{
  "n_layer": 11,
  "head_dim": 64,
  "norm_place": "out",
  "rope_base": 10000.0,
  "qk_norm": true,
  "extras": ["capped logits"],
  "init": "uniform",
  "optimizer": "muon_variant",
  "lr": 0.0214,
  "lr_mult_up": 0.787,
  "lr_head": 0.00895,
  "seq_len": 2048,
  "dataset": "wikipedia_en"
}
Each number is 128 + 32 x the weight over its row's rms, rounded and kept within 0 to 255. Layers, rows and columns count from 0. Numbers have three digits each. The size before them is the row's rms in percent of the matrix's.

# layer 2 MLP gate, 704x256, rms 0.0843, rows 448-484, columns 128-255
102:120183148118141072131138168172128121132111077183156127109116180182094179090102128133138095098104131159055131160189100103131093119144121156163138137104135134095169110100128112157106161132114126151125144153146096122217125145142164120117102145161143156131097068183139058119116124145126180112084129147138095141123147126158176080094096127103116106123108117115138118120136129146095085162138
102:096130166191198076113126149183134110104126120135127141113121147080107077130123149068140141082069181178117121174136146104103160126123077073057174097141149123156124132164154135131084124106130132090097147068146129151088145096129117109086130101146142156098092098127132105126137121063141108137145121138151097120150111149119095203171145192166125146104159145118110126176101103171109109133115
099:130155114109115127170135213102141149132144076090108153168085129105167068151125110132120134124113130157101129107107103100136206137067151127105107124122152196183107111156139085091125110140159152136175119123183050118153084147093162099024178127164147077071119153092134141146104110120137105138218126130154156123148191136145129109106147078129118144130144145177119122159166177157178128147143
097:099156121150173176101124115165136103132112126161132081084112158118120106139172088089140114149174112127151118113167095114125095125144127067133163168104136095156087166139088133146137119100128140096202101131178116094131143150088091042195125163233128137089133170143076107081177180123128177079138123074145088144152107138077135105156117166089130193115132091144057109158156124134140057131144
091:102084068148085109126101177110107123134096127102136111145087155192172101134139144140152107181155099123127195102148113115127092155197125081178166112164173116157154200151127126121075144105156194178100132144113110069091164144119148155091068118106177123105086077133127004156128133165149201119154130110111151119124167155149118165143116064128058106088112105143095062178146141160107212126132
098:190132098172101136134156122154110136110149116147150128139143120159092128119125128120110155122085161174112063097127207154138154151083055116134118148082088169116116166084165180171146160134183148127152135169162150115179138138138128084174120175126077121151148199085131116165078136129098165188153130149104147136133103170098125154151138154132104141144123134084145110041108111131188137163176
102:117081168113135117150107142101195090164116099100062163121120095146090152135096143159137079150113202126074210165089127077099090141143102154084143071112171124061088117146138098134128072136106178117113155075133131102119077147182134165130140164127170115126124137184111107069148128114143098129167111116035196085123106068181091132056117160165124136145064122141143141146098170121142096182142
095:180104114097064065150097102093142145111107100126112134077089100193174111184052118174125106101128182116182103128107126172119139178170091186154092144208128112142135108169212108095092154079090097116132110076090104125157124180140158112154119093167089111185119143120164148146155127158124135153140128193122139114198166187104097134141150077170155140136132151132149149149157124114109098094117
096:113105111162128087184165060118106099157165158139129161162117141131136114148151150098114101143138153117171121127171145140194125155131079149132128135139141144201108138161118069136154174045186225127143120175136134099137130080175124106094126110098118080110139127168123085095147175096100085137090168104145130113087112112139137093129143144140211144162097116102139078144131134142182175184158
106:151144147124134148161140142146051064143166122133116129097133121105099097119177064148152180122108109082116135106140094075068135074146155129127084130149176137142094083165147130145105147087117089139125174094153107183117176177132144135103188130113096093099175146178101103124073109085167138139168114152068207136139111123161121114080076130149114108114184152154178131086104163093098127125184
102:077099114147152135099108092111089075134088128043067157123112123092090156149121162115149149135110176135159085152132121117149074088157163099164115123157059135152148127123094091074149148187091184138148135130099077135123119082094094074182128150106132075075115107161122119090110141075132071070130171089151155176177124144119124090101133169141106134105088186106107153138148109149162128146107
096:204120154102075175125163107165141130138097187061093173139120143099137133134144124113148136112131132124171146172177126150136143132077121109110127136131044114168202088158093136135102146136114113152171201155148163135091129192121057200099153165119079116154082121124149176064121191140097130149109147160096175123172155107159084091083144111131099214161096131128064161069115121084171172151161
093:136185074040170090098091152087105181160118119151139150129062130159142090139161139102124116085148169113123138059166106164093107149138105103106136107126065105067099138116118082146146093126123143160199096104201102098076150079165108122152112113081132167167115170099143123155102132114147101130151083144104095161117162175117131116167197130108105125164132137123132107102143136149085091129139
106:090092150119110156097146066157107089121111124157152091129101123178160111177148102190139050108095119134166102179107092153112175132139106145137103097143082123137094128157142114126060101141155083040150151119143152193122131106137181086116155073132167050090132107184124112177110143127147155073131097128110188069114166139110106118143186145111096099124109125126144161128108129130091075077125
102:126151132163128139179135144104100142086106171116181167133108144107110122147121163085162133170158135106123096172095133146131079104130114136110063160165150139126138153098120139116129123107159140118112148157149099061092106200092118068147144137111136072086144081193089133136114126102107148182095136102150114089105130098108172107158173155115140111107118133157157074179181137116154095108157
099:201137122162143171049110103154146137156092170117157097120131111149125101110175172109139141124099163146122138061137163174172161138152139063079166100135149127097128151102089157138152133113111078177135198137151121149168111102133170167109117127084155092119146159117146166147140114080156094145129137117150176118126155109131157152144196113197094084132098135119133164137146143144144139107130
097:156122148089147187133156157153147151149113150093164111199124148127150100171089152147136125106082176141128110109127104115102166079129161183183139113109136145172081157145136085122116134148115176139085170110165116194100118147130141114109149087102147091115158153093111089114129159139065072119111132154155180125133103037115119116112171137161093150108119071091135091107109127052112122115155
096:154150200147133112146147068197150120172137106136115074148154157120087124144084151093128183180102140128072102137106151140155084175130140114190068131120158110105194110123138179071108155114155188157132106114129151089059145154122127184094102101191208073113091120124124124138114150112123147167111106104144136090173183150134105089144111089120100138093121153162115180107131116112148139104123
098:155096151089127120153124102180120206150198129143161095101124083174183119095081152142131106110094112148079145144161137172138141137138081168130136120071145077175119101126111140132161111154076151161156152090092186125069044129104205124059120104150130123090152136129127141030145132128153114099128142058151159149145093134050109116130083109161087159118038158151120160131177144124148141148083
092:068093111122142116144130107090151064105109154179092103154102106117126109168139084078119163093122142144169114103129132105126111123109083120127209141153125082158119157091082047131098150133118117100084179119142163136070094126150130094121115115104160134104121129154150098147163119150128145174134055177159127169063160177115094150109144112151199067098172132155132148168065112125124127115106
100:123127093113132059171096126102136131086102147119147070121092125126093131105186161102110098122135191117148081086101163115136136072099112099119143052147071190170083104120081138136099138181080106110144128083121129158062119179125108071080054133141121074115156133069162134159155139144139102134161115136109148096130157092125085144089158112156051106127145144184124143173128109177155131140140
094:145127174126117116173129089137089140116110167121165109088124149124104176048147092110036101150092142156155144129169116147139105088155116127132116165109079111072179131095121149099101158114171138152066122122115118166088143089122140130127105125132117163121137143100136122101111176069174099112146120138154142100114091109099148150126151209128085129143106132168140061102126160149142194106117
095:134149185103138175180144122095174071144147111160161081159173118140142121133082099108120061104130164128133185168150056116131126179158133078051154153105150203119101079152094137148085205098125165146060120130092151113197140134054126186094113132131162147079142141128135115122120137148140095129140115125109121083115194105113087133115069116105160177136131136080071129145133197131154104213082
092:110106133144064103096084147059112100128111123182180104134099172179106142149176110146152158055197150130147091151125129161126174118141137127122143108216119117146133117101116102159110147101159107104167123126140122138093106136115101106109062143165123103107141125159111119077076213106137097087122132175100173147187104144127170170162093094194167111082134122175124100128137134142077182172121
101:137164064157148113162117097076154150160115133159097155126137101127161140187140131124105103211170176168113158176104105070166105113125123121164224149136157154157093167138092074112122059123164188052115117137097064184071114089145176101107097091118114127164123126064158136136127139133099105131140080137138162142113112114102137194148140110109134133095158161138164103110137126094170125161090
112:107117192098103149133154128138081050116166119105192149096096181100136112139068137089109121134154121110108058151122089101097131138099150055095166147130071122161140115152164112103087117139132108161130096142108169174120159139158134112109138176123124183115181130129111146053134129107118196085124122122161149118118106076161120131142115178098082131133170185140164106086146090127154132074094
100:135091124133162120116090079131201157133165135170109125136132171148094170175138135092135180112115159113116128075176183105113133030126123162115087118182119101104026118150141165106083150139188144117120134116105152121156077108168130122099078132169188067151121078135172154165147113086137089113077130169090112087160108084148093091126113080087099156198103116163150111178126076072126115145112
110:071057146115085091124144137116084155098149146115106116097110143158100131058144112141105127071160126152116111050142098087180155108088071192135115151131093135125153090163189147192113172100112169179145154127122174134124159175131144152114104129143142117072099134107153110138176104154178110049128137097105140147110107145131167112135124057167032138157119133169068136090138116122125148208093
094:106132126145127186131073113144154128129126182170113148254126161163126174101119135101129145061139100138164143095127176118124104197097165156150101134115083154140118134099117106097140182120116105147137099182182134156157115134100093118147174152209079176150153155096064154093105158125139138129073125146128119089118094122092130121092093145098165145109105129106112162129218137079112103106119
097:181112167123110083095089129066134126047153154088105149132126104113110141052136122140124148115093108126166083103162110115160109191096094148111130112194131161120107098183077145130155157181087189117120159208131184171119053140187151086143118162116109103169091124124140156105149095169131133118106143101048124134101176085070191113095127177103127105097081100178143090097128158053113121136119
099:159081152125131108191173146130088141079166078151109113131152135089110038070149096120123124115135038132147109120091134123049119118159054152098137088153097093123144086141163190111108132125108177193157205135152156136091160132109108143161096074164164135157194154163083119127153129171118117140110142137100139117090157093093070139179138096114173097074146131173144108133073156155126163153102
103:164177163164113165139094105140136169119109104097103076128118152149149108109204148081116088123170149082204169163091057139094187171150113124103114131121154089176173141131116154102131082118164188124103095142160096120093142128151148123103106110186083129129152133123119150170132039131086134144115126183100142177111140187191186181125189176121170106106101106165112146194141110120134147164117
109:177093152096106150171122146072140145111153142054186132144091121131151112151151108173073115094153157134070103130181167112131141137138085061115167155082147123101102122179126177123141103173128156159195132082184090034070107152128111082132105080100133148124089123158124158202165109134096140137088170110170084109121093136125123111146172120165073116122114147102114133182090148138158088101080
097:197114152155170182132153161152124112136101204200070133151129166105122131098092069101105098140124108158111134098134152102156108118080085155113126113099125099157125174146156160067155131125121094154133125111137136134149135144154143101062063136125125142127181119120099150084157139102095171160111155103104128135166187100137076140092152083101131109115128098084190104150123125074148088082098
098:092129142099096154074140098137146100115176127129146087186166179118149107138167131166172095070100117117157100095106106118121143119149140127134102030149143117143108171094128180115089123160168141156080150061115201181118036096156173141114192112074146126116192133136082093192147112132121156118115102109125077106082156139170169121057132116129115099127104182128158138123150107112141127091196
096:071085148107159101121162145122066145081107117083146159131134085094148108114113054096120122116127148166125133186146151063161137094123114105082140133173127161169180141129189091167152152106132138188084086152118103132093085092180159102140096153131111117145162134197150108182087093129147180170176139114121094140111166132080134189113107104153170134121077114082090141147163131104155124150159
090:140179112119146107115113142159162150097144111164174185185152114165112092110157180131107130109095145104090214120028106191139141070089159121103080094157180160068142140111058094096158144145134128099124113065168152100152152106114121114130149103089178114157179128150144104110096128221133154170134149042144087112195108126133131135120090162118137110110116171159132104139095062128103114118096
# layer 2 MLP up, 704x256, rms 0.0827, rows 448-483, columns 128-255
099:147129119168145163119111117142157121145073075084111095104145064148114070098176106107158108097135116129182161122194163081140143179098078134108102112105165158107132105189086145142124123095154136139113209131141174103104119207110169194143176117122166149131209082079141102157142119114086062170187120234075127141096180162121143147166165114131072135143078175159090148153047130135100103146082
102:106078130172130119166126152115146088108085127098164070108150111133128131076130169140143090118168127126182090131137142167077067123119129116110164176076059113120142131118171092070143151129174133094085210160176074120090147139171119138191119127118122113125077118154175151110143090142120157150130100048167137193100132098122067140100147109115136140117155077090155181106209131148128171131127
115:089128095105165137125154136128092190087153157144156100138099124169113105140113107093071179145127084142088064061133106126113135082125103136125122118130136151136108133092155091120132141219159132073153090098116110111158098143083164085080093137077090150081155081096118125109091157106105150163127156158209109139152153142093174086128085113145201097144101138189091118154123134121115095115207
096:107103137134134115149066112082163081141094073120135125075090079120110090146144157141180136138154162097089092154164090098126133151112125142141181099153158078100169170157108160108073150136174119107146091128147173184077129174123199173073105123117138119093115129087120113141145137069110134190202163151119092164052116124174180095064111126167157144124124169068133119118129102100059147144123
088:061162146087099140164137145141074197152114105124130133080110106118113092181121180119088093102126164148144102137120102137170165154155154160152105141098100133105135109068154119161114111108152066112150075081114170070123083136100106189155140140182129086113140111108145139151133080124073119110129157146157167100170187109122128192161154081157057163141135115095120115107113138193135167156128
097:122153118116122103104143151165104078187212170087131090159114148167087098136123143099140126089117119153136099142114076098105178157101071116152082150102117106139148071126057202144080085126158190103087131125153064158135115113130124102172137125114107152107111133151148211103104122121098119215122163138095098098144080144143085118195064150079105076148161171112137174090162105144182120146193
101:122113117137107146102114161155159134110119093156139162110104200074134101122153123148129121168141143112105109127088156139120089104166147105130120080194103136158094155108096145118147148093086099130098130195110134149115226094092135124144140159106140127119171159144166182125120137098145174073115127138086183131169148155121137093156160112105113092088135081082070138088145071124139154089132
101:153111125156084128118115136155078139105131125099089123161122103187133150103159136151123127086150103117146133178133194145097119170115101135171141137160097077135122106077100129128096120125142117122088093102124142083127149143129126103150168045161118178027226120101149179094134151081078119080095145147125114174133086119133170122153187148142175127146071155077152143075084113145104153092143
097:136181152153103159077168106129139077092100125143127181111109119152110101150070121100098173149136089155106142090140140070130094121154086100063087117118059177171155108173140087150119111127135068093136171121167057154153210179108120090139110130138097157153073121164196048114108112106133123138070106143136163157127208173115077151172132130168101126123106094173117138146091083155168130119093
105:161118119121108101112125131149165124106152122081161068141101126103089189075144126099170148153203148130103095074117126131157105071093080137117158091056117119124146120098083187153071169110084125124109150127110131114138135093110155147116133148142100130091148082134117104155141128112132135170118171098161123215124100097117102119081079064145107151118100146079103122072111160099132143159106
104:097127125101206130102081184159098098138119133189167135040115154110166150146069134167137141163181090128080101096140115129133113138163122192120121141098117179112127143159142142093087062137097139118148098127088167156126193112164142071137213089089121122081116138165112115074110100181113127114170119078122128135129108126128041099125148131199153117119142110177179176107174132131139152131121
097:196083131091121208159159071132087154133086097105092080139139160135124132124089112159087110153161075107139141156136118092130136140080093169099165124116108149086168112101099124136114090061134075117114194092114160120177074137117074175184100075126061125118135111062118143117087141058151115118159115125088120088079129149131146128141135133108133159126132129101125139090127140109132108100124
095:155142129114088087122096117117087102109100078103133167163173134147125148114143132170156173121105076126114084126154131112148108154119128160128133137141146096139123123126110089131142111148179135126152086136094060106160126047149110167103105136092098147114086078190222102195106154142187068070112089104071161170099201087125131063094147079136116106144076151104142173115123125127130146145124
100:098157073138073111116080105116147122129154138123114117138146079198105113122134123103070133153154115200110079135092125123130120087080175157054150156165136105068115144187107106159125201174157175122081140151167091125141104163156093171093119155096130145196181113132130172128137131139173094126164087104131195129151192056146147126175098185152167136112097163173097114145146166115174104048122
102:097107130149116089123128121124201124123119112116176140137112162098119111092124168117123124096120158153156117142057187170155141197124145094085130140115096144097147133173169134121106147082124191134092144151129106183125144107169091133090135070117143095128132169120048110078135155105090146088153100155075124140142149079154068117135178119124167150117111073149145132121106147124157116178102
097:117100120145090109129112108137126141126152116169115153116116132110163117165118158118105138115154104078154179142152126104140110176129104224158125102121203151119088116115095150054120091086086138108073112066131140140135163140082086061100162123131162099111175153132133092134076094169131070140135131150059132152168149143134118142074099173148160136109193123102138097118111156118070137084152
101:142080185114188130104082176054068108167136158120118142132158155085121174118108126077103154183125057134084168129142141121167137138096108142121113187124098135166157127113082169134088120097093170116207168084171165111125134143178147147086118106102122155112097138133127136101141128125138091122095166201140153088098156169128135141096126089117151123108180107127148104142129153092134159105135
097:110150132121122108082129108177095145124106128146131139125118134139140163181188124085092085090111082175135108103141101150165160158105209122136121158123139169124173125161104123114119152099218104098154117140160186158166157108143145176073154118147136095155138213136064074134170136096096092143093132096081200101097102148147145159143131101140149131138151193076175132141166183101127171100141
096:131093170097098143092142131098167138171145092089161132099114158128175134111061144093166139146115148129049088141155126113224083106103127133100092177120153095123124103154072139140155122111149140112182121089116209146061072117116145135148101160109131151146094105120131097161126175098128156128101161090065103119140119189108138158118125142154141148146162185180170116155125186093089153047087
096:197097150135146048099098102141129081159069114154106148123134124120095103119161065118084155135101125178166091113162171097108164123119074092143158165166142147167125137152157117160185118114123155164039142096167086143174088119111112136104144047152082119106113087167142145166122079129136138133208143095128133101106158092118180138104129105170163113087154139153117158069118075120136195116134
104:139147119128146199147159112186114097133118121103033100124162060151142173097082098141161113117099127173143057128098129188139128104114124137153180136129111146097124126141102140139134097165151108128110101119093138091142078137145107154192138063059090125099119181142127119120160089143101085161105157126113082128102113058089129134167159125147155167132115165138174057143146093148108101182081
091:106115144117134158070153121123087144140140121135104158105103143194068193141090125120150097059132127170099108107116151071077065124106201097128141106185152111151110087158089100156095115152107192111108118201149097146132168093066083134122171148108152157095150157156180134142151159156149159106157142130104095162126115132135158109086127120119131119145118129115120127135111061085139158130096
100:126100134118079132171100127109127153148160114175115132131185148098125156137122133197151108104174101165140150077113150145106107182151101106142060139137133072110116137178102091109159103110128124150123082171078142116130042165091108056200152055183123167128141136129089124069156184156153183086168083175122121143114136149082175165146167128123177071109125170167129152124142134151155119130126
093:163095155185141105130127083170092105132169109079113116082147084111183150166155144138141098128087120117059116140175165087113171143138171120111141115091205127123125168153083128103177121086146115132099135113112109149132149109140142158134105126123158157178113150133163090160090047144168122166159136083214077095102142133154110129133104149073161163110085109116116160145081123124209118134127
098:087125129115117085134118156152143119118092113121166101127092093088149121102140137083058166087126144178179088146162160040166113133119129113151136124142135168081067135071124121084087083119129143127137155086086143180089168147122125128116120148137108112134103114149112136168117042150165202182097099168109205094139115173105100122102142136132142108129118098136071125083110134150149156151131
099:125093157112135121160104143108152119127194101133116070106124091113097161143120113156115118150051184132146093162184121126066129190061143109161105128108149147137105108148095101113121095119099123188166124109196154167082104092132147130105132140117108194095131072123158113089126137105109156121095168097118171045142116150141077090134142101170142149131143088161126086129105115129128174066178
099:076167098100162139127116089093151139078111149115073105104108174158131156155110071134072192188135125121190094095112118146105110219118130067141107170125113110106163145146104197114129142106124113071125103171128115082082133237162119080133084133167147068184114079207154148136098113134123137143150126122125039090140092101162127101143107112102173167171141086145095167154122086130093059127119
109:181063139150130185112094129134134124126090104172170101163123126110106179103091063119133140094114189131164131147213137156167101100097067087074145122177133131112205120134133201136156167187137131113094080107144125132139132117117097122110171114154141075115132080163158170138096160128157115136112123126124152113104104104154168109144114109097114170091168162181131147148136128098142113166169
095:090113044125204127115133105113131134162144110113130130133122127142080167182124086151105177119108146157129122148141108145165098061138133103095026152105168140074108088110174107158097110136162176069149145193170129159152113110138155179187151109116106109120126118070076101076106092086106095092189078146141137145159144160069090133127151132166158102164108134111113126112117139142128106093185
104:147133093184170111127087192112171095151202083148143131177119105104127072182105105087150171129079142126190093084155101088180095091092142182101175182093124127122125126127094190116115127154129138117135182187189107153146147136188090128173129173130101028168114131089186148134114097169117092201161050104124116108181150154139144158091138146070152126107167141145060090168131128141154100100125
097:094090171134096103134101086181110151096101145114116120086100093115141160133130117066131155073147192076091153152106127049149108099152124145124205107115142100125057078133129070147143123146141105111140088154134112147179138156134131122115125097162170138133175124116169069186136091127126105101122096124061130153101120082066122108136140162114136119099112145111089172112126149139114100175134
102:153133125090165139115061155157144142142122099064100185123140124176087135137107126067105115134141171179085111175111112103095127143129179089083141111118180072137187147145155164134115111118143162121124132113098181133129117122155092137083171109144097196164179098075126143131124129041144160151151139085084124071121187133138144116111139128090172121104115138112148189134104151122095143135072
108:101142133140143141161171168146146137120138123143159107155098131099069119193115170138092149156143108092132095108125159130097143120129162098102223145125106198050130109184056134155157092126149159104119087101161080115087122157126102173159122163128145148173095126081096168114102094145104120112105104146163089088111117150159105130131171164088168100085163214184125061157088163153138022106137
092:098128151175134144117146154161147148105128101118064163094113096120097122142111165114119172100125122072152102138111136137150124123121109180165086127089100152151098082092145165126157110148154114147117133117197118155082070058101093160123135098026081192071119155137151107179102103153127154128126145113126139163162128094080099143144092146147103175178142105116207126080193059147133092116119
099:156103156125090127085171152100123120133111108091127153101109110038142129162171091092117119074128131145101163104094132136090161097068115123150124082147079127124120127082091162069094115083131125121049122101138136146140111066080175066149137084108128114107150125128121158127161135119104104153113112104134111092125139110107128119146225166133089113154079152142062140104123085155120158080126
095:065180076136094058161100094091158121112143165159120163179126095097088173114112124180146146060187077106176141129117107161123211120140110119111132112096118156139131126146124146129110088099186185072132070180111141152132132124146100144173173074143095138161116179160110147160168123106137123111094168107139084111153086099175178139133069167124061130138148086169136144197132171177158109145089
# layer 2 MLP down (transposed), 704x256, rms 0.084, rows 448-483, columns 128-255
100:105125116100159152140083141131130096116076104156103095128119098130125181117161172092073117063167124132163130129099162118101150095090071184086133123100117113138181115163161187066122049069176176108100119156073126140107145118148194141119184173107184122160111120065135097161131146130157046103150156111128120142184091089154142159104139112150140106131139140154244179126057135143093105119166
102:075155147120149122135114120113104111075090069150139141110102129136099072170129133125168137106105188069146139140078164166179181106093099130161116148115166159070126116106085155115105172159160113144163158135122166148138161076130182104171115119162124116087137081111086109084111120173099113113109119076144075145147099172098142129138144143085096113053160138159078080179062107066116113059185
103:107145107189177126131126093122130196104079096159118141116078099168154134199088185088052133154114136165149059111124176115137107128133138163157102168111128125144119098062122162169177137170115107055121063127169159166139149119106186129131127133071121102160158111083110142149093123098109158126107126144085127129117115136085159112146113126157164136153088106130133137117122181151109135110200
099:127139132157173182082099151138184134054161191109116122157106165159158073087159164116162148112195095107160196185100080153138150132127127117119199141140145091110134183170144113133146121153144143125060158064141104062091049170151138106159100121122082167088171162141137116123137135175124170153131194187144132154101141058155129160106165105133146174183093141164139171182132115093070112159083
095:159245131143107103143137126083140064124145118170094107149150131119157120089047080136172161063134095176079144163115109103109124098112087130109104137100092150110145131128135104092171158160137139118193122080150139202102148129104137117132058094148103191174181116127114142149124146093108107112035068114179119146124142155167138125103100192112139101107103133111174159167123110153125111099166
098:151099100134140091152123070163057120083116114131151142160112157107131145053124162135129154110040155182140113122138132186159095085072041120150058140140130179133103120076121097134082117138117164120132142134077110078132083058098149177118109112115114126091024176106140081127132164114172116120153096189112139171167161128139120144085137102124249199126156110137130115095176138074137132115137
099:157115098170115224159130171104053146144134122131152112078102180169105087113106122149145158174147163125103129103165082143125155104112090133144113129148135123122192133121105113129148163120145146134137115154125144113137110130105117145081078120155123128179138099054125156172120120161144122071135150116161085167149116163132129096207131099122167136088142159108078166048150135107103191126090
099:147126149178179165137160127168159153161138137091128169098076126107142131086177091111120125134115074078137085085139144084175146124077127195140138075081198127119125079169174131131114105087136086113107102098157102137136122135125145069176179154069147095111096156103066087058151110067100126132141095105145153111114138113109066145157124133112107119090147134155105110143116102177107117147104
098:094114129124107083077061123109120102113147128110088124105096094160142168135157093129137137064154135138066069071088170133125154089078091076120231136090189144122077147106127153100146078110158069180118206062114147125112129154150095170138152137136180152117122139059140121176111134136147092175114076120106141105083121120123130128133142105083080162192138056151128175118131110146181191071140
098:182143114120078121100105100117146111076174124128143152086159137119099140080133157127149158131158114135126078128162077057106071126121168139112056071133133093088126133106132144182144123107110167100103155168148128113132148142163085130114071070116113135139124110122180081171120081151183103114115127111056146133175098110108101133095119163149140129120153112119108099135177127108145094114116
098:145120174137131116091102150084168055121103110151091191165102111132097146094150120150085138154212120097123151096153143097041114163133106095120147133131166139108160102108112187126123125092070077134138079197096051132139126102117187134140133170182100103136043064136173114124066124090142109163148083093158116127073141169111099095151158161129125106134153104144118076131136146120114182126145
102:047124119129145137195185114101082157113162115127127084165069183173149124104115113141109109143082078170137117147111129113050111158139112144102139142120139148107112138105076141115177141130169104088105161153126135165092155144100156164154057140134079133067112119119090160106180172118126130138175173125144113127099110151059183132153146166094150095103169154133119132150096122170084162165050
096:125082189163122158078087106108129131101142157162166136069140171075055135116138176103077156087093111107187099176140097111106136169123102148134160094104106119160125100092123141110137132058136118100137165130155089175135096100170092115146127157144154111097197103069131152150129140101163139181117101146080152126162085119145063146154096118089175127138156103135152185137148097125133126109171
102:112139163181075184103167121141104096130167120127203096165053160157122059108158164231140110090144166115203190122129065195127130145192143129125112071147110121124107125139111112118162124150098195123147121158128151151192119159173151129179137113139134144100175136165150096157097197130168113118100116101162133100176138158134125129101136173134161091101122152154143126141064113101108116125114
100:112090109138161074162114093084103067081103177127139138148113136104191175157112133113161103119163089129167097167146117166105109135028110145143087156145114110143103087188089140119155143169140164079184148073116091083099142207061161115158150076074113141154142155119094155149103175123108114172108107096137146103118124112140125113080141174083148085125077116137099134105128134103153135106119
096:136137123127102081103125164121114087129178167089125123091142103124160139187124113098145140154110130134087125085153080099134179165147120149088134153156109177110064150117144146078121117145127142106086075157068168102130134090107126114163076129128110083106141120160112150154106102195116132191135177145122124165139148127212079107093078119059154180132150124168109097187140174116112100087124
101:155129089095136089155131102116103145123135175112176103063090153079086113135183058164096140151138134150158111092151110129159166196105142127120124137171171162124096168115103161138172126105116110148072187106200122127080114127132179136125141141125192117083120081103120124143131083162171128183084157185149160208158103086083141128133091082183126135110160158151122079195091148079169105156089
096:073134101109098121141203105152116111102111112107117127143116152129099113160048070109158152174147098115076104139106102111084145094100122076112107112129148109103169106138125131136126094130110193152168141098143153144119134148141101145106106097110157097113126085062180111176122119138143163158167131123198196195133200133152049110116156138137114120156113105116101208113130062134130145115108
100:164167134101204127100079187163133107064121156133091072099099109151158158110098097145048071157149115148130184094164139132119096146118088140122136082118101074123170135138124152163172133135142123047122085116072142085120098150178113162181110129147120094058194178124168093163118153172097147097096118145127087153146099184160105118145161146192095129144114183104119158117143207145034101124136
095:120180184145133129128108150149174094104142045044098174162135081096123147193147132166169129105105143170155112117172098155130120126126152131141061165140122136131102108075090126163163131133120135157130166119062093174147162166124159070122109176156156152232185105110159084111199103135141110180123104102164153095112131132138124154111125088111108140142116126052139113208142094125126164134130
102:087080149123081141088138135110098105072123085067133062154174133117151160113153160106118117161161142115179122154116091128100129148116145133156209162138166082085143148086109087060170114172079108125116124163141140179123123162097128096134063116155134107175140153110157181063084108113130132174130068126079108114124114148169124134121114113128166101180195132076180079115174113163190129084151
097:151144101136167115093129140117169121086092189127143120116165109123092136066137071088141108147132156123106169089137149077129099157105109060133051098147117161138145121089093099123094081153128128209113083125137065112147146148097137196143130089138075132106119085156202133102124130072135082079131141098113135077113068116115110117079176081130109126106094153168143156187137154116122190148134
101:151131098098142112131163099185106132138134101077072090106100107124137116110188145118086135114136143141128137115153143095106101125169138113109113155100104135140173153106158174119112125127101139106162109111150079179123112134139112129111090147135162103157129100162126103152116196165083109115085173099145160110129170093126125062147196161149158086110101157155172100155148121142115099130085
104:172109130198156104155078136128018082111185117162128103133129130122168181197126130083146085126154121102166119098141087104121102138149167155092195122135180102098133094149129139155120159116133131123106173150128153181098132100087152140156094138141143144125079125119136107123103116134159130111118160127123146140112134154155126102214110141130114189095143149127183076175148131153185159105109
102:098186128095081159109100176110142159079141109105069119126129116178074123144092073129146139103130139107084153104113146150072111134194096107087116093156088136110120160159141123068147137130164168136121062129127150151112145093126116039164119158165123225151129115135145121066112078088081160143154155131185160107114087094151114112120076129111120164148063176143076138119144148102157122054091
094:147077174159122119135104165113044127095156162212131102176120123131131187110105159058151141092104132161083093106130120148106113135145190140109118132088086128119123121107165130156147141198142131150142095170123086108114148165134101105135096139157145156158087147120101156141158106131102129167157143102063127093139123100164136145146088172110098196156113156108152160083154156190158156082071
099:181135103130178055189120128074150106116129107167100124084044098096120180084088069093102159132068111129105136129168175109157101160124125183137116125149160092108096103132146123103132162103108121119103082132144099107110090160126132154112099121118137112118143181131075117208145129140132159088127182167121096126131115110169111103140167116162101122163163147118199096111135157101088170146073
103:184125137156087127115181167169125098080137138144157168146103134132123159060162140083108101127126093106078126113176144130187158177108098106111166077180086113138159054191095151177104137136083088118084132198159176124133130159099131173114131145167108129115138139126115122117106152100166138140181161093130110175142100115161178073119099090114120155128104126183134143122157089137119120165150
097:100103106124102094073129126047143116129068127180114217093181101108111151134110121129153120114151141170108138105188089101122130063184087105123157104165116144152125098185166196147126118077113122076129121108199165155153101141136116094134155065101168190152106139138150116153163124101134072085118130094115161104156057063108107097125091094111114194116125144099110120099161154143115120147095
101:086125155098133098098101131120115160115152158070157121151115135135107154109157127150126161139126104153081066100137096101130068105108111151119119117080103165139126069145142131147140119136152225061145119211138166095166099135145108165213131092099166095153116146143138110148105013161140105138111117138095167037162102157113135163183129065103102095201087092147141144164161107081132107200123
097:101099119032145116155111110138089179091080104139047134107139124083073108133089163125112167127157152037065163132126079101168143176189149138178073108153130135123129135139080115121074094113059079146138118117090154160158111130205118061109113149182123167160138123085132073068146134104159099120144110092124169154123157160086153104130101116133135089166136103096126108162162116206082104146131
099:185133124132093096125078122110103129115051075146112124126156170135102081140115221119149108132092170106137147114108169059146120156162077101157156160112148121147137167148210174090152162165183133141104180120135119090118174052084089066185081171085121122090123107077125118114216166104153159121118130166157097182118159169089096130111149093141187101126141154121122165144090114109121172128105
104:127096140127094154117137122109185078161155151146115129170072161136144105152135137148140150207094125125156169100179089186125110119141133120061121091141125173105135137154069128131116076131132117086060113151093166125123126137096126146132181116107193143125082116091174138099169108188139176176144144123125136186194068150118141162089130157180152119063167100098093100072109176166143111121140
100:094115108115173161168115070101177177198188102070086150152093074106163126145179116125098162105148123068110100100140164119118152115069127121145163116141142118150086161117117073106132114102166122090112162101101145161146165145114151111131099041111162138152111126106090097141103133157162106146097140165176148146136124185148122085140133206099139108106085091088091078135168137181098127152138
100:151144077131142152117101097133081122107166085125152147080139126147138201094113156101094122135113126107148124109052116129088104157114144083144149166122095137090115116095185120143138158123131152190121156098096148147119117112196113160130119087121135123150165039094128142161155122129090113186084086138133146100160187115069138098144119118109106122068081148169134152197104167098161101101079
098:093099163139122114130150129090159116164151149108135086086108180119123139092131119136134068160173100144095151132168160075084110114164195120130100138143102163107186049153091157106096101116114097121087114132180135119144134129130031101105158102124136193138132187099078127148185177111124149136145112107146017109136112148114154169097195146082077150122130152097142079088095099118153075122127